python train.py --n_layer=12 --d_model=160 --n_head=5 --n_kv_head=5 --head_dim=32 --d_mlp=640 --vocab_size=512 --activation="tanh_gelu" --norm="layernorm" --norm_place="pre" --norm_eps=1e-05 --positions="rope" --rope_base=10000.0 --rope_fraction=0.5 --qk_norm=false --attn_scale=0.177 --bias="none" --tie_embeddings=false --parallel_block=true --init="uniform" --init_std_qkv=0.0531 --init_std_o=0.0 --init_std_up=0.0531 --init_std_down=0.0 --optimizer="muon" --lr=0.00342 --lr_mult_o=0.801 --lr_mult_down=0.7 --beta1=0.95 --lr_head=0.0084 --grad_clip=1.0 --warmup_steps=200 --schedule="wsd" --decay_fraction=0.462 --decay_shape="linear" --final_lr_fraction=0.1 --batch_tokens=32768 --seq_len=512 --doc_mask=true --train_tokens=200200000 --steps=6110 --dataset="wikipedia_en"
Each number is 500 + 50 x the weight over the matrix's rms, rounded and kept within 0 to 999. Layers, rows and columns count from 0. Numbers have three digits each.

# layer 8 attention value, 160x160, rms 0.173, rows 8-31, columns 0-159
448611496484462540463483544440410471429447496488452526480546543494464467450530454637500499468540565343563504418516486446432470553481480464421713413511498418405462589493520425438503424511518658466550557516551598555488490464559447477573365445571562459467588556454467446543483439504565560474580613551475436579607445486489508498497458462454476604501460456439509606616531639485518654452473545475673516508414416431437444522440426525532526510548653495425475503526538456446595530431542465
590493409496511500358448617491597498548573503556491421512443560608461383663430608488537459507497586555529519518390594553464632579383559599518441414476452464530532540434409337527566437553507455607457460491465516435408555477480552363502472417550510481459348440422541516486634426579417684500520568432444476520577494555476561515607479484474435509530510555427484510574491434430470479508522500460385434452492467461516430609488469498503569427563460566438562483529502582533493567430573543
541553502505649533378478445530521566605523532410495375492546465422425479525491477418462536434491495429522482559501527494708569566483510399510532458391508491460459479600503577411507627583479428418291504477449497490504521550510544531449478504624484528488526694518514518353537438583472530453499510495547475455588502458373656432508590443478553359496549513480418531504531613446534596431438458564545491542513427465452528502493545384527584477463463527455470451464513503407466531557527547
473485591559616480604430510503417459454448507622486478568568409540551458541584574474399571559415570453481466614489466514582493568371417548445587559406551578530382527513366504424495560480488596445553523574529555496550604453397367548383526546564543565455482460437563495541381622486487497486483565461557488488542443478603509561515485467455551420523561510362507497362453528404473388725423457457440451541446410504404571491483477515519533473465568521529485534567477616449514514501529439
538510437425458523432477489538488602535503397522444551621520544510492473406352461453561507542631398563469470573466625520562495537519481592540511424475589445532442567414395416486474438599599595542555500527509473575423381466447354491490616497468510411478600633445557557439546597510425478552513475421501586444519500375555483631427599484504443511409538529590583533445495485479538523554491407520530561430605422419471562503310515421465495410483621431557468548482366506575426503522564522
548577439520456529559287573572564562492445304524524477575384420460485481411484512537541496452581454522444468492372465486529450520447434428563528580432519457558475427516505610442509368515429428436470517387513435493473448432559564461490509461562450571501532522535578709536453470578490486508495502449446519649484473544417521491522502405582408489526515576591474650567607498558471436470489499477566515592559415465517573514579452517483391467487535624501515443662532673461433414449470542
475423423324435542543497519558554420542417380484517536513461522496346546504538503512524472585561546527485433533454530520556633568511594472497350513400512702622514496516575495494547604437590422518469542428633573507421543458511363429459393474506416531567453422493524476505497402560574603634549527520609502523463498493551439525465532479394526532420520489416545387546532494499450572535386543554560477498522459649375510485504406516509489425428555536513455516472428532558458574434407591
451481379493453563497591554508510522592534304553530472508387414563400508647498577326409496426462470517368498612486548419516525639539583513499614431485492391499545487513539584502486506531344596504508504568612560494539573601496456516416512563397500336517508544521493577488417504502516462466492554484534517476644426394528450518626438623536488500568539549489583500498400573505557445526491536512479547493530526442508484514476468519428442445472358475469508399430571480512458538435544520
550537520401514552452488549398519482533585533586556569474439411492630498425599613559521539530339474575560545432546592588470600560460427475468482549577512481441400558504424518524571531537464520551464457521669577526443435493658484529428531464455312470463555506565487499585554419615618489500539521445579460593508400492478443436492412500632444532461490347463446450441631460501463498518431557480477388579463431392452580490380533518562484594429442498554521362422436473427496608529509521
572427509479504570470428466543600526374509443561501512542425461537536437480481476432521509428496439420437535496544408593466465405369610578494642542502496532463419547479482503447393491554686429511462495384599466426582599478505449494620675574505524581559523345516524501579428461567594487480505504543492506466445489482515433475576534415509394453485403553518485507574391519396441533430479538506393605560463547545584614471423438436533675481413499496498551520397513500485595600486459480
565462615489555484406508441632428535531467474461414509484454538513510519454457502602507557490567542460532589507384498456437538518526499481553510499474444514469511462520587473605477486571483502566644558505522427412618505500683549500410454527516557525375573405492551480382518461424541570483503364619511475550461427451491447455532428494349507611453503492410514443318546502509466490538562504540284632553566532453479610530587505528616484458512566496554418550392551473519375482562440398
543460574424593453512548481566561470538503418454440566465455396503554490579518536471442474532483535504498514583459466392552433475579454525493377607466383544494441462457501511615450348500470505494437380472504471501499542619557371565512503547531504572591559536469538382523550502654409537321497409476446546551531464567551466513496359467601515605487354458475413505545397591492600578548562514552480515519585370524475466462415446533543531523572460449482515533580410562400647380554478527
411447539479515549510433536488490603508434509565503543429586357610500471507557522551549495594531458589459518482448576452419578531479583469461606509481521432415624484525409533553453462596525522558476484364529507567440505606411434541389556381511604469413423394581529523394479467425538479532435527471477475499465569495505579566499456406512633500456454455483508456459463485573527537315498492598535382591443466497469519434511453449530443489555608495517490617521520536365517562615495584
558449590506426552506532491464515605482513543376485505490500630502455503511464451527450489556394606461516412563500452473480544507463573493507547525455497489352556391420521420518510478493612543467421540448441437434330502449533541649552539508502481449613538583502498562502408437539446450557544483470410504501465671504597485490602474546501475522425577491474497443427607552520488385545602476608414386588459518445531519430552526600637541485482560429484575501495497415391556470484486474
517545502539725477524476553462516564342512603431436506519462541482487437447451537581460569447441581589500505325450426494462458402613626456531477503368458494479472368512518427482396584577498398530566442534535560492506522445342532532534457496439520390504529499541547624511472483686533496506486486619503356580423481479610481508474364541490545612479479618575426596500531516459508520518461528407590444495537488501489498575554445429501430554524453499409609634415499426400412498579487480
475540622562457434458389398399501540481574517544359483532404456491553592365614503372467500416568595538488499477495505508447616570533444527419478639477408559350524519551527415532507467555576418421561548587567534509495549499495407532467433476465556563522477488562478358396561425527494466485383537499495453483477451541460565545474593650529533566498510516636524446448515575513556462457543393482435558480495360435541444485603601544518511529432509557519585443541514415612606448586464484
471470432462422404522421489491450511425459442457606399496525423551536415463613499407467569605452489500517599524483558511517507414455467536475565333506422500555429359490520528577461515515540331626557461415418471460553511524433602602537449590584462370540548421514420437499505511533445523598542510501489517492575478560493483516345515484518531443579540490544544586446517529565498598518498394550505482550573427497474434588441451644569495550511615529519582365513438496525527523469532481
559482437583506527500549361509508504330459411568567470522463488556558592415422526477506577606472679529534507477526429556573500511561458667535602390444565515460663503353640624522494511562471534549389465528552432499519461515482540532432471470474544533564542443360486441407499516538536493503471434432489519563449496536419541368398554466486440414414426474458437540497539496473522492532459592541460402542425479472571436542599620449516439559545445399473497496589520477611499498459540499
385632510512536621574469354561494540542583497504448494521479481535425519459508503514548532529444505356461537441545468504527524429589434439430467392586525430623545554663567481556453643480463510337491489495507369514392592481578477563468563528346623580402464495564469465607520478534489585482485438440437454463471653550494537472494438505484507489431464522398556514524544508540503416537434438464482480514630489468539486496449381516525552462611526475432577471462464605487442540528617429
546642502440383493393572482554478485553536466464597521575463505528588603479531441517482568637485527386345478578378433493518420488517457497607464528469451482376518476653505509500416543501409631445452451412563486439504444459520496430443570584503434532552462432525495473429544414559421408538426564408636512523500412504518517481592605445585666506600598466387606482504481442590490493531469380422541462504416528540513460487414379450543525542563576455513622513470480507596454483525405583
482549484574641554371493550602478442362482521451488486537510503579529607411634480549562514544523494446467416415372532484581523575550421450514570327608274436510521510391445536459538575598548446435611515554600566386443488516442414530457482423484460340594485560630529459465528452487514538448490597466483491422403537534531455553562493475495523479611437520560505514488584550500464457535524532593461553502490587608537521503444525515439418404428456493502499497505481504431618503416455498
415506581571544373551530360455556540421513533528474456475458429649497468410469432483530528574460546356439461605464469407415503612589495516503517499541445517574480416425521424419547467573422509556554538426516631474433452526551617492421443458431466544379492600478473438578568551563526390619555484546529441514522576592524483466523562597676384398462467617379512506554438418512467543481577489470509586601455504546400547465402548380515559463457434571537412536488494542591457544454529558
618549507499356495467608574520614440460523579533424386401451418421404563509406448412496548524486563441667514447361471524429539477468483440434612542544541460646586457528434500383631573454454573597490416485511475472480539575575455507543413563511594547624486482494550460441406606601568444420548519475548532466461455558640522497425528573529473537527488481575557427406424439519477450427559379453536454579588510513367491565494477508509408560418467543432371475534560512585493478547474459
481474481495398528418478516490518412635672531469473395670495551525448417506410438536517521462397492609359655475361574504485453457491469515413512514519529657674555553469407451467501599612449547411489531447522519476507448524461499415481419544474512467509553629550436494576424460478520478529464484415472541539661400534546531518513570397418527500478361486466448417588609446683541425546485582569543555552530361501508551459465497484400558497524606356624559478544514489428577456470416516
# layer 8 attention output (transposed), 160x160, rms 0.114, rows 8-31, columns 0-159
560551583520450490463539458637543560469463492551488505529509499477496483476550552436444439584492489586522580500474610517599577487543440635484498615364524445506533503478511462480557495468467549511565473463550495593420558465411405527435469443526410451419517515452476623521530499548530392423342515544498460524451556511406524452551575533647463466515527535482446489430566527579465501465453446475321551423502498488459521527539562489575489528492467447556508498421552433530420369369630512
429504538500568534581537445509564560634536550521495480499467580581459567421556455500558539513510515458432568579473429587540531367567384502522456567405355516494526483463465478458408578442521493441499378635471586456510386517515541496479527450550532481459586489555407419564452544384612487561539421457397497523527544562458558443532495506575473480493564421526493481524501613474415628488514581518575492458441510419585541469511401414345467483491466360585496472489426490508388578565576552
484460499496408417426502466451425422440555549558572543427569545501571511511477414501543563603554417464525527587479477527471440359538439600492568520556617523512608481446510431570518500547498417475595471598542448538514555493466476461543483520426515371583544464536528429566515463407574452420556447579456568444528498503505435495521527558513471574469419366564517499534459566464510566468485528570409577467498441541434591520588560566524494539463511399445460431426407503557527404563388490
501429526534486469499504373530490515534509491618505538442441481439434609536509458489602402440591492400403518506385428567513375552458537458541482360448503465449499554518586433440549475517464437538430485515465503545383490524579463479571417451458426438474626519526456538657609395483572575450421455568498598562540451488489557559547587547491530573482530606602492482619464360580522514481496589511557442473569577584462392484549455515505439543593477562427524569505491473572446421425444471
584527458604439586520456408507437507587490520623458483422383434464450524588550521524422495483415420407578466442424495511430490396548562453462465629438412563572571471649682504572542546412533443528480556491517543454542532502491666563455603579441579496476552456464443413422420469432455563438431414501466486568486500568620559475443412486550473515438552472488492424424605487551467469399460616579482593489413559548449434462623501441600500684464525439442499393506570496481524609461522476
463470467554483489462511411420553506453574492472513585434459533564477477585585472466536569475449539466582466423523489552562641530534525642540387479539523565496504416590519466426432574517566545542469452538447590414540581473382585462509516528672439349580562564522443498531497605517440510527475413434548470396437509468460529450436430576504541446506503493450515377592427513465554510484369534565456414426489416486476493515517496557533574528477571328546447419408573605505555428544535490
493478555609469414540523566468574602509507416545588483419558464414483542497502435540516482499484559429482488630382499523524411576441522557481560588451464467467437451478392546463528398524575520536516376472521407454642506515481572583487452491562469450496558536512525484458413607488556568341503451472444435564452467538497642371519517418462539509548591488474538595375398417483489449484465627524518520531446477463552472489586486553422465561552570382573430574505521427578570502590487443
434495517450470544534526453572456444522489501460493510438599543429540626538499504563551475418655579446530442430396461584489504450438374481555457522449559585600513525560453475394453413567523504569549556507329411523525432576543436494515533540501489483508473529614480442523469524531480465504481540536469476420513503463502480573519478409542535471362463559535480409465582506476546474395608478577511577549367442591519550503501460584546549487449545450594408531506545440464386550464577514
514449455431465498517526508564560525458529382470482345530509522498490493375501523626531475500556545552557382556449564489510547524530438597487403439482384431548575442464608425497552511580383488540573521492511422372539604485363580547517478500610506470478535508341618488602428423409549563440487543440434579491368621379472553499524584524443429614527464616514568500524520509574449616497543501527481503431512591547523453463425414470507502341518608386499427615502574450580451484505506507
462500437483498499559454423534506542566531423486451475441566534547348529503465626463492557562482632424484514567461632456473471453393501497442404417556477465549544551675496517555519426474502404509483499538488502493463543594511562486423476466526456403424492543504296523552383536507516444477590592566495496510470686519505463428483627588499561432564468490468467490576570477476512425455506495437609470435693457349564511507509463432565536592554515626454377540498439478472455474554487544
517574477599491574552510562506586433466415544489557475455467523624553534556479563467531457539489505554457462483474533439522479494524532517518442483484514483491322523354449524415480423438423496568480432436601448692469641530413587597498537436443456422473435540480508511581511496514485520453600583430425364415474447482460486447496558493489464391557524507559565492567556448453535655610487488384710482426404494563446444619533501525528445447487486568337525497558474507469533599538480516
562535486543512503554621545490495535501516535392522395580460529460628446492488596529632516493447531374578417503502410373486520617430437543392514434488591408477531486536415531405507549496538482365522448509402524365540433474415581363592474519440497431545460454471419637522498389425475451510527565520519587519605473474505414486491499582554505519522562517630552389546577470557420429521464524395496567420531542475512546531613505591460481495495563454607566462440543541422496575456474523
492463413534535548408502414542447463494507537386474503593470464492552491580641405442521541472529568521573519542382439385591456475529442470392380494408467481458460430404547491480507463560552627422477465493566470457611461498510502559521549531510431510447609528392455383547462515601513492448504494544528492498420545516484538512547541489559557624460479529487486520572489628551526531531491406596487503457478532480488455644521441489506439629505522560466471499543434509555537431448503525
574437534407596569567481480440592539501449404571422482588534552573563464473436434451452541317476530463418673462567418421441465525518441467459435489499584451572459458629458510515521613610491475414552499577516538566523531567459517544467461503501471559486454525426531520447431506479521449522520486580565517526504490512458525409488513430534561418540470468500517525590463453539465528606510558492444553394455562537379509534533453521519519418559361510416466440544421562553561477507445584
459508585494487569524588502560418511537595568560580381505525472548578483508463442531449489481457495507445563579545535372487425443491503467535505600501504534451396510428448452532419422456548659455461483449444498469481575460553533477474547546576513572500490600477506478387460499441513508490588482510531529432490567539557440429654449486449467463700372593571536421617473333604619577515395513413403476425469469355445612622408471484585584383438469543472497447510586595478485436479494555
541453560434538592499579590611479499470483521429545500551487465480516383577466511535541518640647448410530449511594482492590462469573603424496577354467605498544442464475552426530595403543550458508544486446521470583446496479432600550527418592432588467426438489409483463584627518493482463538560628467570507600483493438556520447478498512443550470393463567498449483503517492442445546536430507393518504481482517476547485489459475556358467382526407463514494336554527439475483465487493616
505448533504589469454494487431634648488400524432568497515595497480498548489491525524484568582503543545570344431482510433466398440435499553532462554469412544465481506517489451580589527559473561565426439561569590476449518504480561488494572445475486478609510390626477433423502474444488495590550461377426600438481375550522528506519541457552519508385492625499569464486454503569463483558455451470482494525518450442396561456564512432431473574519403531528545529575514516542482384496499534
486516561423522551471288503412618559523504517385501492538522498564442579591568498527416574582566422411606508478439540495550451436564460418515525477577456460461313465538470511489570528502479471472497504461410438488477571515492371575580567460529469553531442486567577505512482392597562539560565557540497480436535487448468511642481423545451588473530515410548461591469499554527372517486526495459529510447516604450478574561451492512537582387511487464457548435403539541510466393512383562
508458442442437532542580541552493447539436580406516505363479476566543519489640474442441469567404530555564560636473454442491512471520513599579592386517564473353530499624541547455488465569361538491512489528533511476508379541408456513515431523530469459482503416534604447433482552425453493535418518505628451502526402504501511577521481494486389440582500533471450519601553456488464421471653527573506399534440443503463590465491580489622483478548400542505486518548435542517484540551415511
518389514463470480587553526499530518389466520463450419398539439420393532537493391393512449455522471521536491548458558521442482562478422489488377427639438473352497472506618459450557521575433552540602470490412430558499507483501632483567474462434511555459492398611481452518538500460331537528475510493483462572568574495566617479505425586458577518358566472438612615513541506379541484423470461541450494465542534551446636549635561634477501499479574444514564571574445539544579581392531459
600515495489512447553417520513467576502419456460548443520526442427476464446465551449454436546587589447558559586437573610567507378513532480540389642537650681448486414525441422488537501515434473576512558434525504409492489347423458507510604448527460521528556488411455418435544501575568495486493494574522479557502485467536514489471560575474613513507381462495522536572561391495517473488526541661520490606500405405429494585433453537414418491482507462499502472519519412523492529462539537
479407507412544502579506598457510452509443481495518531545608540557425583511449417605522575421455453508610621479395616517598516464487519562559393531445417589593429523416548495370492556494602448550513443456569461442540578507439445539514457526498564474393595434549504553429451573496528560569472573512648495511474460495517399579396402610369536507448483542539441541546497381481474500551573417425415600548477396495592520469550529482462508468514491456473559608483430435450406508439435469
404545473486559499465530498476487552426467428558539537597629497434405582542613538472494508473600441465426458557539562448535437636458572428524590607498489561496499600538463510444363499508485463505684606473527404502552536539458536476527485561509341596454528431485447488549539420553454625536475576430546418491425390561503425387489359485441443471486502497490627375472500469454516586628596521512470491533518524524550454530426474539481505520416530461600588478566419442467395383499413533
585561529530551544470390408608446422445476451472529459469439423481540589486457559461486457508307482302572436501527504496471520536492490551495519513613569446449397478591519579488482518546504498449541416559521538510542406486482589457430613518644544430559553417577547508567533568446530553394389437469586666508475560512567538427403559552509446535542555524369577451406467471362414569420563446640558486415554543523573496508584465497511567527472433395486443583450435505536452593498602335
# layer 8 attention query, 160x160, rms 0.126, rows 32-51, columns 0-159
611448524402516446466469615570463592425449548393586437598417538462454511537478540383454419493506468451554540491475396463479548453536616430587557428489599458392569557464554582455485557435611489530655440590615504551487498614677591615387522409569509442505521365412612473436581422432545540463378465501474438439466576611517417505533377571589560540322516499646361615375510520371543542423447427568560630424475521571596493372623504582498413569438337481259460516438645483485608459534492366
500504517539452553483487453494571486518499464542500540477530483473516475518464450528516551493540499469517480496457467516574510486484505454508498476489458503507488519464492497521513507502423487511464536498477507517499495444456466458556475534489492524570489566509517534497516545545502509546551500494498562519525416455523498515497538473433459508560483458500532496565467487494488471473497556509542435540494509530466500542487474472481487460505522493572490477468455503489507492502504504
467470436506477512423431490512614456597513461516520483441586543467518479567481465493580615568439446524514535510507518474558542525468413484425460530533470466548453555515498481512484522499478511484433504467435537504500504492455507439514545553396545477573558547522450516481536512489476529500536511523503538538546401359422492473501529457429482514604517495446568458544598445579520483507480596469434468540489494437460535501465448490450525441485598564595483457495430563489530479521535581
532473507507446527589552445401421494472501502474524511542425475462468532410481455550514477377555537480494453511518530518413515448552495533518516491480480527503488526437474512477548495516477549488487538487495401544509491463432456524518507468520523507515479594528563540539433512562513493510527491460493501491503548490461478519499416500532507350467495434539427519497408578475456514452457462471595534571552467619485493515531551467489456510524524465522510462513491534491478492540478526
434541595508466443538505498492523562518477523452472497536363449547487535515492540498483501396512526447527525472566511510478439514461587460564536415497527496393572495529543478444472499488574495496563565563568504529457550537475488497470492475549527526475524359476583497510497445509537490463492494461517472485441555508474538533506469533522529541434529461595402501396453478485490552405418424567578544537524587539470536489580561541545499515433457547398513541443575393465499519530480472
508533561538570488532430466484502576454478499533565467517412574482521520511597498471483448500444502486523574544509498448623571497458451444399472483510467442552521528494488506436480537528471519590473476464481567571467505544515500484448530520498534500520406530543555540525454532483488559578514419482426479498509436389481478487456445544467518490521512543544517490444494520581521540556462506505525511508472470452607539472573465498514471485493454511519425455482412464449469521492559548
512477400464481510436493507463518452506555504542511563462545515488489544462464409504620446513464495497473546537499423510502499507586403596467496539426490557507435464555472520561555534527503450481525529466514532578455463547457509509477528482401462480523448560513501472447604473533514498543547512604554579474493480465526516521580480475535430393554489489442587491573573454497516476406514516506580515591570482471439566455485461467452386443554526470567515436476470460532550543403448508
535477509516467456433518400494515492529512549473452520477533479544480450538524492600522580453547468572515410514432528486469503463502516514539471467462527530451448529498404510457443449556478505509418489480490447510526489506459428429471515533538574473505535459547415542460483528467567459547502582472583573445541477479435529566518603469406429497556542543472506450521488505624470513432533493525441501531463536484470563528493489531517538521473546502611569462556478551461410506520605503
428504562509528470533445534559488542617586526538417508523463517544512478531487479566451442468488526405586557494563432526551496459472588452524479520497472488481533521491488492470504493427520587472500528558514474391442496538513539557538502554484517539447465466504575491492403505502455566446450472432437523498526553483458431470509526484541521495524461461570490582540459514490534450463530519511491489448446476507531428476595509548536528471519556463418497505554482403548403476505450478
507508524405494453499523519559566584394538590526487569423546497469531557518592528460505447504427486397550528552479410559511502519513523564445595442474470530486479479462483533553436507462402535507493482571490481465524597546602540505489512480498556464422443497492547436490520534525539522564535489494488434462516484527470443416481501555634483509402410526566495534553489550499447544557500488481485558498483583588527569450549446467538382576474484517335478476486508450490486493506411509
547551485462447401542558512437535440511527536382488597555470500522442586349468530421425431563461559494573578558571479423450499569437553421549554512479499423430655562611509537534479489553553425553550516594496452513456503423462511466510497497585477396461531474460473546519494433552573577557489491499444500451481527512536509578518490506616524526443433594466478490546559571539471529526486499482542520377477383454470381356456477559503498556514471418416595502461581486435448477484515489
518461531533478489503440433517522465561630495414418531455582515535386461554501502626452611577483444426466535581519499516512515466480533508475483492447435593464487612557466466501496433457483613385421579554492470416442493497460411486546467654458532539430478600554371483523433471496433500370492529524464648487504442407472475457505527439380502504633487518477625511544498492571526483509566511447538469448438536491517518545535458466537517434499554475542571504561553444579446520451507479
492507465533552511491508544544492503495451463397565484431435536432541544483505504485460447492622550537498402455523418445478612612512432538348390618620403559498492432545468522511485488456519585555544444460544422465567452506546504643521525548399428566519566531447438508519508522588488441528390532469403447501437506473512498493528516562514492517533474545474400398472447509597544426443604509513523463552520559502475487473436643669603455425489521571534438551514556490471492433486550468
467461493601563461410490482434502455493486584537638449477495593478579405492495465529491451478475490492373529558533512562589453535384556384391400517443510409498529477566518417445477485493398497459609479470482612534541451393541542479487461556540510567422433490500441562476577476474470476553496423489461527534654443492515525582527515454483536512550506469498449484407486532496543439501459524479533487461540474499378446576540477464516515531498651565520510525553577597639542516515559436
484475600487456464454518509545560473586532416522528500542508554498456457484457523389465571387548606511453540568608424461501527501493549447379494418562517573505616519578483544486480569530547535372539424419500503658449450543484423520397512480499580406482556603542472491553550488452450499453499528508527536490464432479534682553514592459512537515458456485611586437485389478394535486420625419442461484463478548496457500426597552459539475443512364510462442457463446531543560511445509602
488505526576549630471489419442525561516491516567415577517556509471396504538480553493583486477501456508376557520464528450448475490360428514477432476447482512466534518496511556441426484483544469487586458505475499409441594501474484568505641461527485449466562485519432403582499509497540421441470508449541536492506570578410429422494606457544566498471565566544492558502519467504415567592400446531551482494530619504490507388428644464516493543477545478407484495475541520474609412521482471
546488487503568459517560434574567411408540367476575587415513562426472491529477440485503520455485416452515505474534585490508342536385438509472482635539426512554482417429515503588475519460543403460547500515506517512542528471470622533484570500534488560414516466586521493406521545547528450448470442482521581554440485459539495533594600473507594512488536523494526511686485479489474504560483477454517402585516428424491544485499402490550497495494332481599504504369556501505466455578482546
515513464463501429424472514464597607505555467439468388476562450492475527461607417450480510534532416507588438486516537488526523522607502522570503477547384440455429531480519440483419434550417517601549513411475471541470537518640520573545495528612470495510578491504404461471614552501393603495447475369555457502460593521430580492473508511531423435547449478521522588547506412469541547511444418504487516490579473552490497462582544483500590590523479456472493455573428493525466494588421426
563379518467429340539347426392421550460450521494490551566597581470486473575485480547483504464455456538500459537535436504496502561520546450616523495496479541446552509534512531491602501337557449553485493436510524467439402551494543588503546420587513519529549489510448548508502530478417552607459422600589526420483540441475518543579513505560564501473402461473490549511593629378497418505462480483550455484409506550480527545464600384481580487523531549496473588581523539422469504504477562
469447544550599529531532586511488539552459615516537402524510432542494621509485472415520522537509456501454499369484504373510526483568443518493490486503575559470434416498454492580566442456602492344508448466462535466572502646552568611487486494597590431498537481482473460478544515493487441443501452484508568464434481524407551551460503434528443612478499511498462568441489464561596498548537481547480549481485498443530502386459426516574476401584518509451515623488507519405483536544538468
# layer 8 attention key, 160x160, rms 0.127, rows 32-51, columns 0-159
483507596498547573583475565469562578395491612425432490500435640451516522483433599469554462535483561572431479494482477455394570457589517475513534525516468492431398399475527569430462528488520524493510532468482493475449583508519552545475466485511509525482449443474534466527526494529547533519508472417516459489449523599503480550405457567555582506421540486556474491441433517481525558514466492435489580491514549473558512412557520504565480569503467482300508543548620501439453419543481357
534470568430546568609467532522546581379487604464504494455380569437513526479394539464539439518531530551527552481448481449431470462533506486556561501478492452494531415489498538490516556514418405477574451555563460461419553555581556518470558517570484496455506421437604413500505498485519553442473456467476390418461554568481379540494504557591527458474510487572440456434495569511496533592421459489473578418522520554518490439566496515564491588496450526336501544462605473422557463592456431
632446440495509502496461486502468457469573505563514473435425415503553478612463452546510490550457560515509538593451611511561438505498479471398459469512525484570524509444488432503491461543491569578530458489531545519442580438535489511514502444549476493460500483448447572460567506553504485504463454522511615532492447490546428521470450428396494494563582498564521555572568569458556436516500472478470458553442535467490488464487417538437503535487489490618503529486439457511523489514447492
516486456533630467519487520550458588399470455501485498462603530514603473479492564513518408615538477569458530461509497383377460503554500553438502540548492440482458506533527473540505517520452509459458441588426532464507518505506623597456555467505570541397503440475478403424546418477478479416478549435545509526559483446471495496525573528425481420529602506475539519475593457462557470502504496491513560502551521450534434491487516489488447470439531553463512565500481437484553505578452479
499518531598502462494467556512514502457528513478527542618559529543463555493479586508414478585555507412532477393451447503442499473534509525572497582508473488492482351504502561414480471436444460461564444630483435488520523443511519516555483580510500506467508463407422471468411529468484450510460578386417479485547477572524563538441505537608456545463532522526490492525444551303442423447560514553542618452459539509514432536512609461540553547454564435446561473610519446518480516564559519
490512473548494504475490466579576443621392504555476452527508483558508503593546522570404564555495487498465578520480533447491556535653456476547508512493391487495493423530435556480493503425469493445498518496493446453560523396461451446482411470490529420558529464478484527441407399548649489486541586528581500477558444489484486498561565588472403552444547478436579535644521489458476505365461431487541431461552457475452543565386449445424556402570505572607505444572487577511562487500570521
527570536536517444427538430560564539493399429544586386480502453517479510509516459610474511490457460491366515541432500413548578525643579451506530473470473508478499497462443451535486500615493612426477510544428466460493460395439567407487411433460510507506478551494460538541515500464463465595612523501537526475509339426470492588575577487414514542601554491512598449599490474556467448592549501410479469590432506525453423491450457463459558515460529575483590510502671569538526535436543424
425535574492579446555545475550460503466472458437514600577478528478519504416510570466520413514529531496496445529494508497473473427472507521481606493558466478466482417510520575529581551465530506408511570434553427464493473556524422526473482488616441501484482507423557492530521507476433498544441399599562491461541504460431492498570434508579540488428497552437514533473496568497513487587504501506396565557457576526638460360542533569470461490548447415550560535328451521498540494509524526
391459490525551490525448473561521532425366515413542631517507625496556481492534578426551467437508492417587450464452507530479521525450435505436504602553491539402395548569572505536582532374427585471555467446440527505435689627520506710379483464581639451524531359472501400494426589472533543441468493524446586495473484654522573528320538595498495502396447503400426571503459547415446542478440545547487530463436457588533423408539562552466524709429414509433526560505374400471454618650575561
444433607488479537497526478473464458488459383509527475446431531495582524476587428497421450439516469484452473535460474463549508571347545506451510419440466412489498638449564516556574472499497503498535478540489511484451398571501486587542449502566418477593498484522567489519512547503483424543532508485470431577524465462395541472480491441522565537534520450511506614451553491478557467416536503640434548524472444573496534434489611399459479489550523621592574621410469345537494470456561452
532530461545361443427611493425469507589497427602586429424511453497504536542510482499519532409530541541445521574441644517530518572505455441410494337491522590493534527534471409574468453546591509489403522387539528492572367434454400393544561423439490470521537597502417576471524447535397535458521490520502514428434535403529485468603529512423519582588513465570600511561553545569518456559518486434462402620573524535480378521445407452453478537532532555728409434363518696612598463429450451
430399462497464475389526544452466472450470401448538380596475464445458528427640511468512591442452585486498490483507562448443489483551551431398539465480487495552499487448541570593580455477417404463466544464473465593588451490576513445552638463518395537564507494515503503331580533527528501565492534464449393452439517428492458577590539452539492449561520501627610492486551644526465528405419529558462553555544518521460432464463471573488607434563497601451451510476593549584543513496517454
570462458468498398542524437458535513506546481475470423527574443527450427644480488521486449564422437513486610533523453461438473455426587435559521463472500541418528612530466442561517564524483539561541468580570627494561523480434483355533537439506464576524417499462495475516615425473413506479499451547489541403627522491598481507545521456498379461618490482456647520415671488575503505490438426488444403540502369435478378578530429443541541403519479554570550454478542560541540458587480479
523458587490503621585383570488587543552606559451454519499478578484417557603492553472474551440462506448430535411400458518478530539422477489500513458488550498461444520561482532434514489520517509420443574642505478488443500549473460515531500629531520574572569374537506504458471544500521510500503473420527523465473609461535543459499538493457498572378424494497569472509525454536483530476509490488484536362530514394493501510536440474525582515575431549333484428590587530447469510496451577
468458498507493479496479585555530511446521528512567448398526509513472376391506578595485463485459554428551457378380509479510505470431588477577469472446549526506436492437645544437491518483485478474523514438491506439399513467524524526481527528543426542501459522488461459467348479500598468547447476505473532413544531556574448455489508537566371566522511560421463570611542483514539520597485595460520529519581544538545410565440535464559490460475443556592516575579499460467450363524589512
562488362498474527463547544556509476552570480554485521437540389468468531530651480435532551561432489399511393590499498521582474416511560520453541565467554547495482589502490544550543478469510579478421415507431511498570513342475479499521453491388395515491564538624559633450531448456465477552520470583524531534393487456358570523575516408511498481548472504444584536486522546555551410539522518437430519425452533440421384523509455576439484406540483497622494490459579556495557509390490514
516490582478495580467544555487558446433418629495460543443572609534516502527557602462549377397491536511610495490459554537586509455538524497508527462498497470421425532629420392439494576481493468473563460493513551422476454456583471507448415489509490423506517508514555559511508456520570636509457486430500426498527501593543571489514501522545561398421531507531540510369437506531524376482503562537449532447486501551526520497528494381504479560499505405424591552492502355396511516512508385
565493482553554562532554444513361491566477417446506508437511396497549543460462483472489419508587633552437516547465438492598483469524513456426470479545565562561505490481437502531531520563495420424578551528539440622467540485506475370411453451525459516483519496562513526552520469416469480450597509557553484463547518487509501578530540484457515545433425512510550476495526437529525509455524615397491449573400519501448500467521491464492601449485433503387475551552468435531453574545575495
512551520494520552562547582489491539530429533605538548524562376406486578496557588466532517492538486405479383602540577567529427466494555526465493465402463496493451433522468485465415531590536422501471441446574512419455544563543575531550495514557569497469430470523446399582381448418438559510612537456474517560457538468485437509436537512435439535554570535441557476546500599516440608507519537492523493476526412547449470481492539529455522465441402460467508459442473516631517497504547653
430534521482564485442498483532381433560509476500564399527523467483446531515471472596521509460545515446471523582534468522562488453425520482476478529498546516562523582527428398560520508462510573565572523483514567526616481487481479492542477518515453521502390515535390526503509456551485481607549467541482487517500512372539611512632489398477411442567471508355556525536512494467572462479521550489541406487514547410430478450394411570453496539522621404569492512579469517488474563415568474